Part of a small language model's weights.
Size: 10 layers, width 768, MLP 3072 quick GELU, vocabulary 8192, 66.3M parameters.
Architecture: rotary positions, attention and MLP in parallel.
Training: a variant of Adam for these matrices, 8089 steps.
Each number is 500 + 25 x the weight over its row's rms, rounded and kept within 0 to 999. Layers, rows and columns count from 0. Numbers have three digits each. The size before them is the row's rms in percent of the matrix's.

# up: layer 2 MLP up, 3072x768, rms 0.0312, rows 2350-2402, columns 256-383
# down: layer 2 MLP down (transposed), 3072x768, rms 0.0282, rows 2350-2401, columns 256-383
up2350 100:525491501512515481540512506495508511497520481504489488454486470514514479540496516507473449495499524480554483496530494531512496513540474514529451523488476469532525508478523457555497465510518470517528527499489488447511534490422464489527487519493486460490509558469501507458522514447524507446508482484485488541511450505428453509514526496501525488505502514494506466517505510502474484499525
down2350 097:533518542460496473502504550465544546506512462502481468511459550492472551490487508502462483481482505494500512445568466522470514494479525493440494498537512505517510447532495493480519499479522481522499500513506485514487521496483453502469517526536517491533503478541537546517499500480495485509477459529513473504508501480462456472494497492488523513488500491495471481527493526486537577497493
up2351 101:499491488455525526517507457488481531464509494508481479470496480470512456502521477498546507487510515467519487496474437502515498554514509476492478494510463524506518542525475532527506510484512493477508520538492495467530479534516471497516490501481555514483502480485504502474509492497513475493493523457506484533523534504496502474469477526455494490530503448493519524455516494509501503517461
down2351 107:493483484467507475502469503531496520497516541523496446531459469501498529469491494513509516509480500511480503487523497525510535454502461528479431503500491513505513463486518482505500559477474513470475467503531484470447479518510474503527499521527437470490493513507497500494486517462479539486470500552477488522522499492462452508544522483524499536484455523519545504467506482525464523471490
up2352 108:474490483475476526487501496495508521577530487546488534461504490502495484475494478519512538494501504521491493500519494476495490507519507587520464492468455496478501499504521539530496489518528467476516541506493482525512435471495472497496442492458469478485510539470494495524508494477466536493506522491477525519525524508495505468527494538556531497548452509519495520479510479534498532478471
down2352 098:548501528488498489530497496450495482507485497491558464517522449478506519490488507468536476481487492505484505457545448525511539499515525442470494450516504504509486475458471487517547512505503489524478515518491503494516535506516492540488498469525489517503459511524495472498486524524486519588491457504514468478511473507458492493472493505482506535505488479466536528488441490534521477504507
up2353 102:542484480540519491481486505474508493487539500526489489477436541509502451512526515483489506482480523545498514517496496462501475559497483489513508529510478456502476527473490541524466496513444493481513476483462502475524473512496529554462461518527509483541468502502502509472493522480441492479508524528523540525489466517472505502486482489511465487550484530483514512512499517545486519510497
down2353 100:502559502444487499468488502485508500484471524517512530508562515523481507530479509518472488510435485489482508445486483565480554527474520521500505512505526527458480461522503487532517509444482498490510520514502492521506467477472490478487461476496498513499486499509495524491527507512495486518549473501498505496534528487501539498525482510488486455476520449531455489507522484485508483508456
up2354 098:500489470471484525499497498498473562530514478544469499507493497481513526499512494530560482508545516529588474482511519470525470532499545514521464465532490496497471489473470474501462519551483494493501472516478455453489490517523482481518515502514452531515472489534486544504476527482467496488484488489494514490504464517523528524488513454473501472468475520488503513456525471522479496463478
down2354 097:510540506523473496519501508492496480487462506489515517498506472477521534518552491493468475531455484522460490499505524514428506507470453502486498496537499503474513482517554467455478483507467497488466514485516453514494527484495514483481521467513502494516468515503511496438501533521466525517538501504517503543516506510490478512440477478487468495474527544504460500529461479515511519526539
up2355 100:510509457466473481474519532457538520512502518492519514506491515446514500519487502513493494478534469472565524489539501490538497525462467501474507495494524505514503504497479494482469449512523476523521473491470537473503488476484473479501484483491488520544458448535528490504547462542479503528504526542510507480487484539516510510521540507467483515521478516462556538529499479577522471532542
down2355 103:479489453491508479546471541524525487534507508483467515508493518509515503490533544481490515483492508473489488508484444523529489455448539464476509531481503459476502465522496492532515512482487492490549498503549508478488483494519471548508527506504464474465504509495487474533563461475512471496538516532497486461486529477492478479514497474497467519480519479520420494528485495550464539506496
up2356 103:523499483478508476502474542486515517533496473526498501496509494476474464507497488469485511465504522499519490520478460476526444500478538526493559512492499527555542501489520486466491513511507504533543459489485569454538515456504500540520536536516498520580540477491533527490483508493524505506528498517520522488443506510484530567511496455455482497503470515494529553512451482545535537560472
down2356 102:494497469491516512481504518546523486530494514513524533530518510493542494493514504480535488505481502488509494523495512479461494508528519499509524526492535505493515453495513585492499506460501530491516476522491478469481505468476490507464489491510453539507511506531480535498541514440497486470512478578506503517534518507497478465477475479483487500483529498529498529485501480456519510495501
up2357 103:500533468503518506466445486514499479516517509513510491480502506474519508536491526488531486468526524521508522499525465525497465513537541494533473512482509489522512523495492445477556459493550488506490490515481530462497460528464457505521531483492478456483530516473467516497490488527533515508520483468506535468547505537509504529529499513501536496517496495527537528494494495486491522563495
down2357 105:506481496486471513465511534506481505516489529494483524513495503473506474504506505469463516533445490484511488466527506476467532527533504478476479494512493506545455528544472457492486557481515524524516479522486500497487546506500472531470459478491486504584511517512498534514501508445501478542476484471509458573504513494437519460498525512474535505495472550483522506499509519475513513530525
up2358 096:493525476487491545536533490503534514503513516531493545517485514516455477507516508464514504493496504536506485503465515495503507540501553522454497492520498471514460482481464493490505484506473479496488456505435517451511489483425518498534499507466518474473478517505495498504481484498503519547502538488534511461460494519505486466476522520493481484487498476527494514465541493470475496534505
down2358 095:478540482506508478479529493509456454500498547493512510509512485501473503484498556496477472493518509501474498562427493486511476474517483511520496457451472561555527474506504517508518490546492529505482493488482504519490482504495506502529489522497520492498530518507517547508525548530536515497489467460485483542505472496495499461526483425526538505482528537518488520514512494488469523522489
up2359 098:532492486522476556500516490473502505508488497545490534519506526534493506487546486518499506514495527507540505477462540550489517536502487494499511480472513511501550530518484437498496503561518511529509525503490497479520499471437484508503480482473522439502483490459534487466486491523514508514518543480485466506511499512477545492494530495526515500564515483501522474480527535482473476512482
down2359 097:532476485544520527488544488475511494530503484523461456525491514478458536532483468512485455486508540525499458494488456508481488490499495486513506483477536498483468509438457495509512505463444499482482538528501490541496472450460495530511503513514505488503519473531513483554515497475502508508485493520491497508507511449467499482520512423518524529496492532529499481532497513529486518518508
up2360 092:537530501516480516494479524510473464478527513511526512456472488514514534506503471486471479513522480537547528429548472542502549513476510491543512489514467484530507496542510516543472481500483535507501463506471531495504505505461462494497494459513523540492516490554492517542457541493447518463494523537494538505476499495473513527538555492463491481508461486491498482488544503500486479499482
down2360 087:507506536555481499520511508495499545486517493499483486528465496454503497514557500508498526530504496487459471510515525507479497507493484536495492480519470530528486524554511478513473521486479500551505490530472496507475541517515534504426514531464495504497488506517546456448525499533525496529555515467531463476525491507503470460486501506485488508489499509476476483529489505437536492513511
up2361 085:506491486513544508486512520526523491489521492497444525479457465534502484531502496488497506489485479495517520510468543490547482486499475546481515521532491506492508518541514466518523467546525502494490494482570477525512518537532493558492447558503499525497455483475511494472522528492455493496489541524533508534514480535505507563505514534464497477455527526548513502509451489497507481541479
down2361 085:521478512514502477497466538464484510497480491510535487493540466509454476521512518516436497492490534505503512531521520469511522516487514476495544521495525472513544490480495497484503518465505468531514514480480480536464458480477535453488542470509448517507523526533459473510505479522517538454485496490531459485498529481551502451476500470511486532528498492483488494534465454492497503466528
up2362 102:485452515515541438468501502528521501526529508494524511497499494469455506467498477474539467463525536520486465485515506530483498474497502524517474473527469464533505560486452465538491443518516499533476496519475470499555510551494542474523536478505543489476502486494479493490482524512523499475509511473519518501494493499476470529466520547510493529540526470459502502471505463533505458495468
down2362 099:513476457466481511511456488506495514552513479518516522520484514510484543489495466459474511489490466480523499479451496523477479481524497514507521483522514499509498499482498504459525455484475497480500555473536562476518506476497474460472515535491501530507466461549475492473511503533505516507486487506468487505481525535499479492501506499467454504545483435502495464528513545514481510494484
up2363 099:502486512493542499505495535490475518474552520512531529509500500509498500502510499483500515467476513541524515494522465492498468556512515527438499465509511518461464521507497484503485526489495461516510502468498482482469521481484488535528523506486498519497494493477510519514472506516484549463547491476521522567547439525485490517548493480475516512482529481513511496461503491473479512540491
down2363 099:525524486511516467502492481484477472552500504514508511521466507505540515496495503535475438514486507517490519513472524532523474476499509534520509501549510492524531530495488489508501516511495512533528477470527480500499522457470522463522449512474503506505480501520504521518529489515481487519548514505505466484477503485500551498475521460481500502454504547494528474531503454481531481481493
up2364 081:495462483536537497545517505481534494483545508512525486478488456532551478485488539509509458525546501516539519451502498537503492481493489521465491474492474493487495511493474519554533533551521516524559468493509535520535497528485464557553489491518480505492496462506522524469503493522509484481490471480465502502491512489462448488502506560518518520485512471510485493474450496498480489504500
down2364 091:492474438508543482479521514502492472555480514514505515549500500532495511521546469461473476507518503501503500503511499483518475505468509521465514488523493478513511487461502526473484464470488515502513506501488459515441495435471500466486506476478487510468459480516491506491522500502515509504446473510488483485499489516525530466471521486459534503489515476493462480508524513504498454447492
up2365 095:470535485496492514517476512468491480475484485507514495440520524506432518502536531538558494477527534543519491519463544539499509513487488493467503534480481487523548503478493468525521508537502526474512508515461534472519520488500492514499513472487518471517478492485478510509500549469502474507505523492501486500504507529532488534511471513478500520510518490483511567504512487501505473493499
down2365 102:540508442488529528476499518486473525486501502537467513527463490510501491525461471502447519484461531498492492537497445521520472489507568522496452440496485495477495534505528498471519546505492500511518488501495530511493458489528498489484502525513460515460532543509539486474492525537525510498484488522526531509530461486529511499487469464524470498482465489528540485506462508549491512520529
up2366 101:495488530549520512520509523466483453527483515488496489484489520481536512547481510517484510437545490506517513478478462447539484469524458491502515505478512512483537539492525511526538481512483496508481517508475504495491419478463509494527509488549512552477480467526520512502503496502482525506516515481485505499491461519542490491533495494509481484507530500511486490507503504503483463493523
down2366 098:519531483488525508524521505465516502486511517509525469498535489510530529474517465503519499550490517524495509472485512512483490512484451512525479503470479528497483473502474488498515495475538541516519479493513528509533474491520464544499484528486514470535480465518494490502494456501553502531473471461498507521564487490459501489525514532470498531467516522488469485480469472479447548522495
up2367 101:538492549490504476530511479529524552469485508481482529487471473525402482494529532450499511486472477497492464482544515525486458567501530524533486490509477527567469513489509486476521482536527494487520472485506509465500521499466496486508517492482546534510451527514463517474459516497477496470479498493526503524494483513515483512570521536496502467494463444459486510494486472488527535491462
down2367 101:532495511472474491493516473549496469501509497485562542477478509536551472531532530495497487530540509506476506467508477486479465500525486515530516495533497524476514487547507495479481473472492485491540498490522526504508491487495511474494518525463539500524511499496560484509514499502488449506511555506495503486436533537528452468496495499530468485471495508482502477442493512499502530481524
up2368 103:536488485453520487450476459495518539501506483485489502488523501495461482482527478472478490460491519487497504504493475554500431571543510497525494473504499490504445530523487516553489452506501475512574466504476485498495493466519466474531545486490496515515501464481519529508515483426444467484485501491491513500519495486513480560484523504496507486526488497563540489483438537492524512525471
down2368 109:487522494462549498497482558477425501490484527515519499490507510503519498479484457518510465499497479490525495481501515508525491468464501499485473469539531534515521525520520475495512462486507474523460525517530494526527452478508507502516505538471494496468479514501509502531501468537491486520590526481517467528509478505498474462491519462498531473459500478473481495546467492508495491517520
up2369 103:488493512506500462445499520480471449497530485508523484499488468519442498529499453481478506474500505516490498475521448531544529503465478503495494495466484523538520493499536480543492540490549473548532435509506525490500476465495504499504477542490499504507517447502491507498496516503476527472510497492486515493500540488461463551526467483499461567515526452483481498495528481494482495515481
down2369 098:517533491496485505477526439509545508460503474478453474529503489507524517501511534512503490525529508495531530483486485545464549530553453544490532496496454470469459483488453481447516493498486519489469463512515490490523441508518499506492552492518512509498505484500501464534467503513549528501433546525464463511498513520494486501504573480488477480458486521468490510522531499465509472483446
up2370 099:493473501521518514456524483520497544472535494500540505478500426518472480472489489458510486460480542521504504521520492489518475467503543480498525473498509468524534507485520512503529479545530489494466480499544513519527514479481449479519519504493506520504521498523512506517470477461500451520495508491532516499479546513496449502527487489523500546475496473498465497499479451482570491535492
down2370 099:507519477434453523455438528518562495511493542529508491479463538490514518492479503471469470519526455482492508459450478537532518494460482544482489472517490516507514462505482492484507507519518473484540498481495480487487471484501474487535529499526442495509508458503482499480521474479506533516541500539495504533525506532533490463496528518502569490541440542518536485499486498525503511530486
up2371 110:520479490462507502475451532520468504529479514478521483513463461527455491500555526547479504467490555540493550479499437558537472479473510508550560485527527521527473495493454464474521528454496506482472505487528523458475463512481468480498479507532502470484484530514494541510499516469508516484524504552507522485510501517471515486474457535485486463514549510500512513476489510524512475513505
down2371 116:489456509534481498522521524488476492498474544517493518459505525450494489509505477503509495539535573508502450480507510505468519507504463511518492515532492503537521538501563482535511487475515483494520525444499489555501544496518581519490499487524503470523548494501503567511473491530509521500531482479521490489500520501519539516493473515499501439525520494499453500482502553507471465490537
up2372 099:481500471490474537514454469510475486545458484514516511503537498503521509536493531530500493485501567518486508504513532495481510548467517498516465511524467496508492488500521492499486476500473487525536535504454539502554503502508489502498496511503491494506502490513476492459506431548480473514477517503529527501518528475475515510440513469428477531475523512527511482503526481501491522458475
down2372 097:503476521478517491500556489465490445503526500520490496521471471476522568497505502476494495518487483509534478538486458492489481494519503553525552462465492477461520513497467482483498487416466524484497508495528494495466484471505518548516498528509501476494481479460518522527526514523531514484505495551505470517512511534502507497555516527531462492487447530474499516483507538522503494519529
up2373 102:533515514546506502442445524511499498502489475503500471520492479487513499524515503452491478464476510503493514466498506460487462538508503482507470487495513519504476491495494469479456524513483499493509492539469489489531449511506502519530531513503515510514558480494466507494513485536473477516497514489504535518513456491493461466513547450483462507530497512538542504482494521498519543533495
down2373 099:536471529519460518440509504468499470498567501481487551495507500500524506558499502480504495468557500507475465506506474518523538531484527501482501512507503452508502508498481497495526464512514494480515506522489518499501465469484488529500467442498453507494503525459516434494516471470506455543473517462503484463525481483484508505522487544492486538478515515488466439550533505464500504468512
up2374 103:482500506511514479453526546515508465480501469461460511494517527520508538500577488452540494449516486529514509501498489464518501525497492524545531503489513504497522521473547522538513488496509489512483539448541505482509526531518513460541494517509508480500533484495489495494512513437521526484512488569487510509483493536459504509548422518518482479474534436505460538471501510482512473491532
down2374 108:504507460461481494510469517540488512477487473502501539455510465489522467468403531479493491509473544506501478476527531476519501527533539513510454495471525488514491502536570457489519490500477512499514511482492506468485572538477539525442488482484493508520536518475488501488561512499507484476472483514499454520454489503490470494528509480494498511485499510491517475524531500516479500496531
up2375 105:516429487434511518476506527509526519474505484534506496511502510447515506513509484512499493499491501475513531482510519461519458493486479495538488511502532498551516486503506537453482499516478486507500477480531527504544540515473512486500494518501498518537536471488493490507563489481492456544497545536532503492535474517497538480533534486524505504535513494510538554500507492489514475513489
down2375 109:492528504503499548511503525502517514545487504484493494515509504494487479511521449496503477493550480535491490490509518551472523448495548550496486482468489470471471526484474530489490514510482499514542509481476478499498480521515543517514519485486487515481538517498478495535481484472463462526540500518489481496528495495492568479478503519531483516508538458556530505497494499509477477476511
up2376 101:466426500477481463451519525493503523490544471524505517475509532481487531484490508456532487466504507488502512539512447517524531466481520523501499473476484479511535493506534535476474509497502491497451508496499497489518473510477465487526505488504502497500503514478517496504515522516486486512507496566514529527485500503430512503492536499513512542547467465490515481501492518509526479473549
down2376 115:466520522480553512490498493500502473437499501472486500508477524471509478443496499493502470566515495477513498525493502525491501452527451520504515518535498505499484457523503503494559511517502526478482502525500480532490536510452506470503500497521527533475477484481495521496516552476469456488559517499537517493503517527455497488496505530516488514515482485515533527494486466441475482551479
up2377 097:453492508486538485479500535533496511493505524513486519470480492476509467492492480509507510543533480523507556486544521498510499523527494535474522500492433484544533533521461499504521523530498475498493482482487546525504505498494513540484501515515549481524486528484535531473510485477515509514519516521447526488490473466501500557496497517532486491497477533494491537484508480511504490548486
down2377 092:484515512545499516566498476462501524508410468501493500500501522499459500488538514529517492516483515515511441505506514440498480471504514468477512491531457480459539511489494494455512506523517522457482485540476525535491464470465547496501466497502514529489509526495503470513497496517503487523529460462514520456477451457539517479478522493542515512531498547494488532548523487509477518530523
up2378 108:515511511532518527501547510473483484485530462514461499472450547497519504523569440528536510485518513504505480505472488452520506488496497530468518506460501494480546472479509481478533525512530490535504509454522516511494469453495527496504484511502516482544540532485482496508475514490539517459516536453508527459506517535526451490517500531516483499501530486490546503486493517492458453525490
down2378 108:481467484450511521491475493503499526495486527513501506518482496443501542530526493504463508471447478479505530467456506540510504496483502478487510477499542533519519481531507495496515480494528531533503494472483485532474558513455471496502517489498497494514489499532509522470526494472518475511528497477518491479553544504521486514439466477528478507468504498493463513480527544535498523509481
up2379 100:460490475499532501512520512461484489494477483514488500504511474510485487492481533522512531523535517487503495462489461520525475558492516506471501524478501505498534500539481477487484494499504497461506527474486517427493516471494455465523499491493516544508500506551531514486501477526469504495530528457490487531480493467463530510491483509487484479481508518558505495493488491489500461501514
down2379 095:523435508504507510517490528484531457532472479527498474497453505537548484509470535516484476490523483534506468543520552484500504481531434545539477484476483493530495517533459497496548475519454497515468497453487495494498478515470555494521479505458499530525512481479498490508449503522492512507528507508494535511537504488520453511514522510475493505521514532461499475546526507468508491502518
up2380 103:529477467451542506526522538494471514518508478468551469446442534509507477517536535481484508478506538509492451493515476536569490542511522481503467471467531496483494479497502473558508506469535497523522550519472528478482503455476516507517538483511455504514491501499466522452521487467529516498518507493524507493514505527497470550517504529503507475477462530453523510470472465518513507490494
down2380 109:523505492515488510500502481502516529476513503555491510506477418515535487479486514509465488482474521497504542488505513504527486466509517482518478470527511485488510509497532554477465505504471459476505511477481488522491529489502518518521508470507515536473479488480497465454519504510516482502497490513533494503471502507493492498477464539494474479468492525498502503502478533520502538513516
up2381 095:502506470544503504509508513542508539525477518454475485483470510528492465510509485518501485480518505456501529487524507480503485518500525544520513538521498487504504496493488522512477517466531482446512549495481504511503481450478477469496537458470509470530455538459499492491521503516476471496495496485528531516499483530534452526503460511468517474510532513505528485501530496534545472481478
down2381 093:508494543520503502511500469512488456538516498486522507482511545486506523518481497478523489535481494495467511505466447474470510484515515488498475477515517521449565489489534503512534500546460501493509490516498472514527561502533511506472454510491520476507535508524495510455465526515501518507492495523473474508506516470459525536486514487524494475507473492482486533514454495534533490524524
up2382 101:507514518506480510501472530492532528525502514509489491469463536510483502543463496480504465505522496513521523551531499499539495510512502477487512484488515485494535532496502515505472500546523493518467491498491504449546500526490446500485529501468464487546523466523512472457515527556527500555512516489494533484470523503456477538501509476500496531526498495448472540499499449494524514523489
down2382 104:532526470502506477530504498540474506543534454499482478503514526473532493485515489497507538456496514467492490484511506472440468498453519459474462478501479510530489500469497546505484479480458512448448519517539516470490496500472496543456513539513504542541456508514494512529469482438524492512524470520505556433479551482500482499526468534511507512471555522565442493518487500484505475501515
up2383 094:525491475487506503506519469514497515550510475534486478508507517493503511464527495485547483484507510468509504529518497469474526485498517551503509477479505500492487468499566561525498513565487527516488537502488545540512473519442505470490484499501464454508473477484515512525511506495538483529516505460485537464456534505535513508503478466483486512490531512451494519487501498518514496436547
down2383 092:484507531529495496491463542488505514515481522508521476484497507464512514510491486526490479517518495472525511519537464471497517478464491519509466499519526536451453494493499491501502471510472515476469555484505497517509537508487492483518467497504497502508522545540487515506520562496429489480498466487515503467511511522481531481483513502500487473529504508536464510511522497512499472518511
up2384 105:546485497474525495518504554491472541533540508511493510493480534494540461492505483451514464504472516473491471457515529499493515471500533498521535535490498543509505510484536527489502491540510489537489491483526498497491485525528522503548544478466509486521540493483469528474473527499513496511512501487514538499502471511500525482472497471505485465458544436483529542487500507472511485528513
down2384 104:452480542507512484477501433485507514494497491488493515483485490481493525517485496477501500489486426533564561518515507522519461512532523556513511475490501517496496507531485493505505476454512449516506519468505498541529487510536495516529550519477484541492512489505482497454541498537523537482477518476480468494497533504499494542520481526522538463481487511450453500512497494503492503482484
up2385 105:528496532462481459516483501538532460515519522516496492491504432503503530503506493503520492501476548536512526472507519504511511505506495482454532511504492462516469496549537501487497463491488485493503514510527508499489515512478547464556458509510525516474485504517505523528487499508499522457531515519480509501480521523481519482513470482488524450482496474498548448502509470490513432489458
down2385 103:492507484508461467527499471498498501529506492516524531458505494467502500532500523512524492466484485439498496516511488533528474508485516544525480488439510544459516496494511463513521502515493459476500510506471496530500481480489549521431503504487465561504481521553525517522510545494496473518471459489533475459523493512517446459499472510517495503546505509534496521508465468494462529512505
up2386 094:502479551551516520495511538473536468516578472485471477512519517469498471503480490516532506458455527471515519485477476521519504507494517504568503518485503522459566510530499528515441513553505476500495545514514512478530516544500507518522475515516503507490490474474534477533517512508489514522501492520509521503550517528465513459448515517469474513516478506477507554460484499507528486491502
down2386 105:518503490487535450539521498494507516439507519512538522476480486512506509494459489535511470535488492534490484486492480490507494492511501528504474520526496466495488430505491524496487472499495492474439498505522488486498506451460469511487531533501490501510478495543530519483497515493506514518505495499431503523468495537494521515539479512520501519476488495526542504493462533493487473489470
up2387 102:541506516482480524508477510509492523526499497545490557504511517510528460528490470509520512473527509481461587511475513530517495511507504541507477484511504516495511482479483469479497502482549491497493479498518450480501492492528469542517533486457536498507441487495483484481498538533504482498517530528527525434509506424485489493526495454524520488512534523500505509464533464523485458502521
down2387 111:517532476480542517444527499508499530491477472508444500511466448524523510515535563462500528471531464492532514529503491536504482487513497474514498493489489498503477516515510475485476442529502499518468485544475496485532521522488491457499485478510546493554530466501564501541518526492504570514519516491446511460438464487512505511485474487508502511524538486497508514522480498515550511445506
up2388 100:497488457518502484520495532484457534529473517519520529469509494484513448486480517551462469480523488466515506489515499471503533509511485497488502501508477467513489537445489467518464469507520475486528506510502488501538537583524469476486515451488495465524502519448530500480473518484542515518498519525532517486496489510507489489477487506518482520514535512540504458455478502503528503446551
down2388 101:469465548525456484473488484498502504528515477474501511508497518519518533512529510531472472526498534508479487494460524486512450482484501528533536502505507475421514529491482515515504515454509516482521506502483503517459490510480499502477527510522448497475485508515536488491529511541511508485500527525447468498539491485524550498552498492472520519505536534478523483496515489479519506495493
up2389 102:525511510524498485475505539458508536532513511491490434496493545494510488539500496466516493479512529468523442493502479483535501521490466444506559486495516486524481515527513520527502496523484488538505503472521502495514526553507477504534516494493518497506462494490545530502497521490551518470519513491513516537488499516500534485565470497470493528439498509482461520458469531533515490512452
down2389 106:472506488510526461509467517484502514542478547492491487537497532479497497460488493508512519507488507491501504502485517524461529485491486493534458471490528476490503532544486506490509504510523488544500500514530498527492498479492501501512488506499471558494489467487476522499534533521495498523502495576502490461519453509475522503500505488507511528501496474522557528470466492490483505506481
up2390 100:502541481494494505487477548514537484507491492515478543472457486471549523528525468510518471552480512533483488525481477532505498465488530509462531503502520466509510521455536461539482462505476494532485430499458508511512505500468501515510499490516523520484493502487486501540512526458509476498516518536549498488475487526473487490514457511480449505459481498486502495504556516498529488495449
down2390 093:478529498545512517487519566483511523505506486525486500469535464487502495525524528517578517499471488493464533494517538497493504500483509547511450494522494470495466553514458513513522459520473428492506522503531485519474513489511509523470513465511483507493517509487488499493473517482512484505487480500546471494503509466544487485513501483482518531487503538500468492531486515513566531489483
up2391 099:497509481535509533460526485481501531503490510461481533505506445524502451514486483522466552497468470506525478514455496495527398502527504522490499464499500480512518516542523507527506492511495513578513486517473488474538467494491444484536506501505514504512505480533512511477525492499496519485519500455578493562543524557482477521540527529488439524502508498493477491474480495533475527528495
down2391 097:477529488492485508539509528470483485499535501457541493543518512502517500495510518501491526520502540489442496482530517529493529523555529474478493507502481513505505478538484459514477482518510509512516506502555494511473495497504483502491535451487443519511510451510535537480503453566521474506552474498500498476445538514479488472512446494492479508471495483486524470489488518494530481548487
up2392 097:493517515494519481518516490522568500498492513521498461496515517492458501465465466469512505533487476497548503523509488487522521493471505515480506481509476499489526458479478496485516498542480463494495454487521480473537451508491478493537500505522484515517492535501515506482534510473484489531518496488539507530510476527491523544492497495488471532483512496456519492471483460524488468524440
down2392 095:537519525485507480499504471497472477460486555482540522527501531460472500496483543519514500493460523541514504538501514500463527516471503481447494496496519480509494511493541496477505511511522507520507480463541554482476493488487533457489479503441484475494486463508493502499503487466526521491536493494500481477516491512487490502536504545470517542496473511542503489493517487497476522488522
up2393 096:535480446545526484520500500486474470543470517486516484507522500466501523461513485520478504465498472501525515516479506542533493508515498468536498529522505515505487479513491536519460531499528501531482491487468489485501493497511510519491479509518510546487519510553479503507487514479488517486490522417516495512502532511495498470523503494444491518504461538456495507517480496520520484486516
down2393 096:472462494487453495471545467524514499496546502509471517503527545488497502521512479509506488555482535473511544508468486512495535516489543510519522508530506453537479517470513531491481503480530494516473484483508511485524462541523497508522497503519500447521512503488506566477462498525482518528513478528507485468491522489532506458447544508512525468518511470486499467487503482511486542513469
up2394 101:520484475485475533523480475522514512526497497482468483506475520495532496481531506489511469475461495481533545488529469471503491539473500514505501488524515519501503515479535529491513493487512485508539463514511484514499540480494526537485559498486500482557491505524490563518497470515495498467507496517519517549511510488525491489528503476477471506521493494486528503503490461493507550523485
down2394 097:482505537509465481541472476522541488499480511498477513480506463500489528528493509509486525476493499516484521515503531451533502523460506510486517487484502534535517500515463493532477506496480506494486495516496495499490506492475521507485449473505516541486500474498468459515491519488450483437420500504471495483498502532466498542506497505491536523478493470528468489467445515517459554516536
up2395 093:490527499507502476540496470505529483512522500521503551510532526487475540525541518494535496502499499488493487507510503450472466498492493479493468459454476474493497492490510560470504529528490490523515517532531499481518488531502487481496500500532516494503491495546523496528511501537519512534491537503513547497488508505496477522515505468497506526500505485505501482493501508509551513524531
down2395 090:522497533514512524483481528490485535487449483483472484494450461516539467482511529497514512502537499517483491524497511487465467471520496494492485492477491485545488512510485454495484492495495508534469503507470477500497549503504508497473505519481510510543449507528497516495515517538520478500439480494522516513517506522508520533483510526493509490479500486482511449508527512539506488497500
up2396 101:502482518535512486453539521507508492538513419508514525498538461516512545507464471525508517458480483499486509504505525512506499510508510501512497467456506484499496504458522532525441502522506495505486513496458507531507465483508494528523523520462513516527464516509483523523515553526467505517532530484481520494511463518467529491495525502516498523533527568461444509469525458509505504475529
down2396 107:498533432473476478489517558502511561494533486535501476497456486512477562472511488545511489511529500472555509514436501498474504472526444478465521500491482499538489459490532517483515479477469509503481480501513498477501514509475473468481491503479512498556459497502479484473547494495526500449520452496480511520467547507449497526519499549474490515453546478544524490500452485518499477511498
up2397 102:492491486454523526537505485455512528513560472485479519489476528525469508484484517437521500503515458497487492531523475504528474511476484511489543494458530538497516528465528513497442517517513485547515507473543538508491427461546469483491488539482546541512508542502513503498498518492505482503521496495474526450504475469506527492483520514507548499466473505488501528475529479462473535500465
down2397 102:482507515504498452468537526549514484519465504504459520503555512510516507484520522521477519479493542525465517469454548507501502512508469482540444533487465473460487510525529492532499469492490512546505507502494495525496491497488551466492528511506463476441535505492503518490489494458535513521522470473496478538495509493530482481469475494505465493512502496498517495505497513468510487500499
up2398 103:492447493503464491487513496476527564450544499544476485477499485510499512502542511498506518445500483531509491501502495507530473493508523489496509479460521514508526516470504506496509496493519488545478546418537477495519470498466498519497528491547534523506483497492524512484494522466519512473502489489476534556470498497478518457571483531490494493498507510487513499508493515480480488510481
down2398 101:514491502534511503525512511463482504526496497495463504496485510542526558516526517571485500470506456518476570457487507477533520475500499513456487491529506482468489514514476438537518527511479523489460466500476488508461469501495469482541512526529531507462497524513534529515504483476543485528577533502535519470492479474479491523511465459519513506492490483502524474472484458531488481518497
up2399 101:509509462456534512511470523505516537477500444520487477455503496501456522457516481500505492477496492474479506447526455493507499512528469495503507463500532491509508498476506508490523511484537502496521559512532516516541526522474500567535519489529517508518518545509507512515492528485498508495511545493502520511489515490498502532522491490469498461507494526490475489504470516469498448490551
down2399 101:494508475514502486508484510487496481581526499492528492494482480488521482476487499528489493488490504486535474451479516532479511531457524550474476471472514501543537494489495501493513478471473476515516493507494494524490515445467541472501486506509447493498470525497501502474540477475493461496556512513548480528500459496483463511493507513500469502450496515484523487469470514553513469492497
up2400 105:507509482514495483528501480539508541497482489536542560453498482486490501502523528501496479502468553537497533485464505482483505529537529517491510490511509492504488534531504513485517530513468455539490492501479458543506478481483489512481462472504510497525503496481542522513497498492488477523513503536524498519516494519556468508521531475519459494485506531505503574480458463503513511490523
down2400 103:540500507489510487508466527510488490511463540502516473495488497507466503534497491525454539523519528510487492489501508519519501478514496544500491497539450531506495488484497493488472523495518502468532471486499493505500493526526525493491529516461488525509470508448510494503526511474529501487545491518516525477503524533476539518526463509506465457508504503489479517503495503476435531498508
up2401 104:493464493500536477484481476513487491522494508511456477486462467486511518462523495450491514485472531500502467504482495506530485473483506485476538524550448471560551492499524527501522508527511494569530530461516467477492493453501501502506469471520505517489466546503491502516503498462534538501537501508484499518543514518500524519484520516482486498479510443507518471464473525546522451530494
down2401 104:516503469517461484510509497438501466464517499460490461483495491521521514531484543513475514453501544500504513532521482489510536511534474512516514495514495520507526454515516535506502489494498530474527461515532520526498465512459509531490578480509457501472533511506517483466538482488486507501489496526449501498471530483441516489508571525514516475521520502470479558497484466482563558479479
up2402 102:539504487537513479480534526540499520511475463480513450474496503457486491478529551535476478491501493492469518490513475503523540478526504514495524465478511478490539518509525461503466507476537496553510536489458521462549489502469489499520495515515468459523484486497530500513490515496490505503527493521483513482481499511471542507471550503533459515490486547492482488497498469520534494437468